From a checkpoint of a small transformer trained on Wikipedia: rotary positions, normalized queries and keys.
Each number is 500 + 50 x the weight over its row's rms, rounded and kept within 0 to 999. Layers, rows and columns count from 0. Numbers have three digits each. The size before them is the row's rms in percent of the matrix's.

# layer 5 MLP down (transposed), 192x64, rms 0.223, rows 110-124, columns 0-63
093:524508498549580496598532450449529475444528530515521507518483580528476419583510469331506542483521431535482531557459445461524511453447479528438521575549531460586487416450526435416447545491485465
099:462510506556443460496446522464490588438587562573454490487445506504514491461483513495377456503576470491447461388512535499497534497462582457590422412545505503577530556541494483515596477427543557
077:476542466510496554509547446445489511479388488501482555494518564466515523507502459386463466520429464405548525456493469568487630481466582450558589513443556552517528496481626441488452487421518490
092:624580416438583497496553490502424470430555503496456482558563486452453482571411507433428606483527559549490498536536496480517494440480542486461603422469505434506498496450411487474534492524529526
098:448514478529487491568404611512455404471488429533591529510500466558505538508568583423529481440453515568504470569418475491596487537483456540577478585419495474561552454506494516456548543484477456
109:532558485494471503468498433436514583546473396505496475474563537426417574525473509514487449510547519530486462488484516482369480516580543467565420517624557567495589573480593556543512513482505517
102:473484496538522490462470486543544505494514474418516458487548546452462518510547615515531504514518438487488567516513428438529504517490467465565482568592559431449408544537687545504590418532488486
108:551565550461481541493516509416532523477558497403521475549485537567525464483527479558487466501500543439378600513475552587579521465510562551520529509502527395569506461460377501429532539586482506
089:460533433495465457475574358508503517477536584513510442511455517632488539494548473603421523513467505472508486537477512515551512442470502520483509639463513621504492489497519410501432518581492511
100:517493408559432527463527500494488460548463450440504590540471499547414464542549570532452375469498428555482464408614522577426435549536500450558565472519485575530527569499533482528483511521484498
098:474541515487549553547475510456577505489479527525459525526508539589523507443477572491422562446455467394544512472437469560497479512504495475479496609504623564519561491556433544541559444393391475
097:550462575479504520462515412461558443516616466631456587431534532439470492414498573498443413464467475528517480440494503591625487509517508537493454422429526492492544507498530536532470508502517477
104:531545426532547553469496481415480484481497495603445492502537504470502522409478534416643497511547446522484515385435570481506510614502514395484509456537534568539526408463526497485470515441539486
101:584447497447500488432410444546478479544558488516434428502429494448407548526525567418565370503412556524540503447516564524511487467444550417447465541519498433512515559477493492519512602500507502
102:465598576449486556527556507492453440564484505424466580543465483495498493577500454400504497379461437480494495503462514490486511510448517532427529492432476506529407449479566616390497507471482420
# layer 5 MLP gate, 192x64, rms 0.249, rows 111-124, columns 0-63
099:422504496535534482447506505498519557471556437511492578499544450496480384523583530507405481428534517533577506470494544427562474466406549474465449464458513418452475614416512429579512541560484533
075:538499520545447556438442475542352531517538527406391500428488470457417496492489533464498535445572453533483527573432538482449590506560500430523545540489505423492479469550512452531529475438492596
099:501490523461479513483558565549555592463436563505531437482381445519597557524525425500536479456453427449537511497554495393467480499473470519497547589455413579500450444450489520594484451497530558
096:447548472473472562588474550525537489426624596442554474413474475567489533578493439560417507579533504482453559424503501524446493539482475469568443514441440504425491486560493489512548492560444556
107:456517522511493483422456550511564519504478477472499484530548544493570472432556484549514363414494504500521492454548510416603513480421465470462580586520511406435399455467432502498524394493489544
092:429507606524535540432541565453542468469472478469482420502581508505525597496564523529441502521576413529465573498467420491552506502539414454505486569496468465464412532575507565436560518453416454
095:514554469573499442478540608528522485533466532477476451564454548444530559621530506536444508517507360530538502514534500489495530524570543425540466553430507498528446384519498527560492433511599431
106:561507599439479447503435514554460463548531479530523541548401547492537556418534461485394472493539394493393496492552412523417535452560573467555500577474425526462470466462552463494499496532504496
096:386451550490521531543554414407535508492536581468571452534502452523486597523510568542545549455547394535496498464430480488550460498428386511502521485537536463530517530566512582428502461512422477
103:463487619534422512557506542405548523474518419429550425477534486581469497459498530496506522416466386409548553425538468438511434444480440452515547456462422495543536509520464471504551478444471467
100:479472571536486476457495546439519521513494567444439454441492563421556459446514506532442448511430527461539408449554416494496493485498433558471452618627545478414431428537516530454506462514495554
104:491492520573566557457421490462507520488563452400422529537470500456452497463612481451542496452485414448563485520474498443514442564441436458546464459464486478488432470389495462505565509520478635
090:485521501483436496488579481381595586545495434438621568597503468452585418467490460484404574499468431466555491534471469487551453506418474486494483469481498527539469496461558495481442545537528509
089:473566582422491469450550545499539579516513502455519495508477521427535454473511445517526532446496480463583535498494421502449443535391458569498455453469487535528562438526517382468625422400502519
# layer 5 MLP up, 192x64, rms 0.237, rows 111-124, columns 0-63
103:504449577528467556519460470471531520483482573552555472440426490565489438421522561500494464548531488425561516539540467446441493524450542507348541404499458577526565521527489488555588581463438530
081:563478552571514421482437457511527469450565449507548399545563544427434488491545522613572578469506555512541411488433489539503494608499533502457415501507439533501502544428431541535525471560493522
097:576526502537524449549562486447546513512477526576553482410444536485659492452560439512541499403497537570521479504516511395495464534521449528437522509469425470550558391504469568521458489489567533
098:473486419481502519601434464508487512569483493491543538551561474485472526498495505543491547465537585501475496404490340438434526421487506515579446472469382469436432443543509458430570516482469530
110:458416503444493569494535507617457496661623482513457470468515537499493475541502501497465457555518505545466485517447516549507604482551510428454463510389606495435531469474479460466458549507492469
100:521463508497429480583445425466488520555463491554543482573533423450488504580541451482507530556390582446589451466584527406528484566454516463474486530610514529511473504390496487521498524429552507
115:531506504478539505493580472463474510622499444577493488532462509537557502454439471495484447526587464505444510564572576523485572512490374498544483497485499480515596593444572494361448514563533512
104:466471410525484389523569517481491479525544596531473396479450506395538504540497497397450484496459511495524441410544515402553436500467477483447459531486562568529486522496491527514452525539601598
097:513593526536477445564529516460504498433515618538484554579492574484412413458458555527490433598467508474432530506554453428423480540528486578549525499591471584484529474518437507545422483504509502
090:425573521552495452529473553554522486560515376490510558538456488529551459538440547459557635481527533489537558565519531594532504625522550475445447522472526496457487504514519473397412530483542487
105:460490523599493413448540561518555479563521500506431521502573470462409454477563556447498501479553549445528503478580463526523549592512435544456432485500451451533398525424466443541583409521515553
098:507526471454599538481530462551553475528491502475478517417463497520519586640519489457426555543520499407489484588473491506629480518523494403506545469519488483518443442476590465498583480501533604
099:544541461516516570481469488551451541508538487517490494468470504563537509435461383552533463536558528555454354574481571511491562536453520547548406496478598545542575514581530576501413457467506500
103:497470601479443471555510487469447604491543511453596415572496385549475571493463546499541506438441427537460552547469487511565435503488390430487525520473575424517493539494506547547516483427481527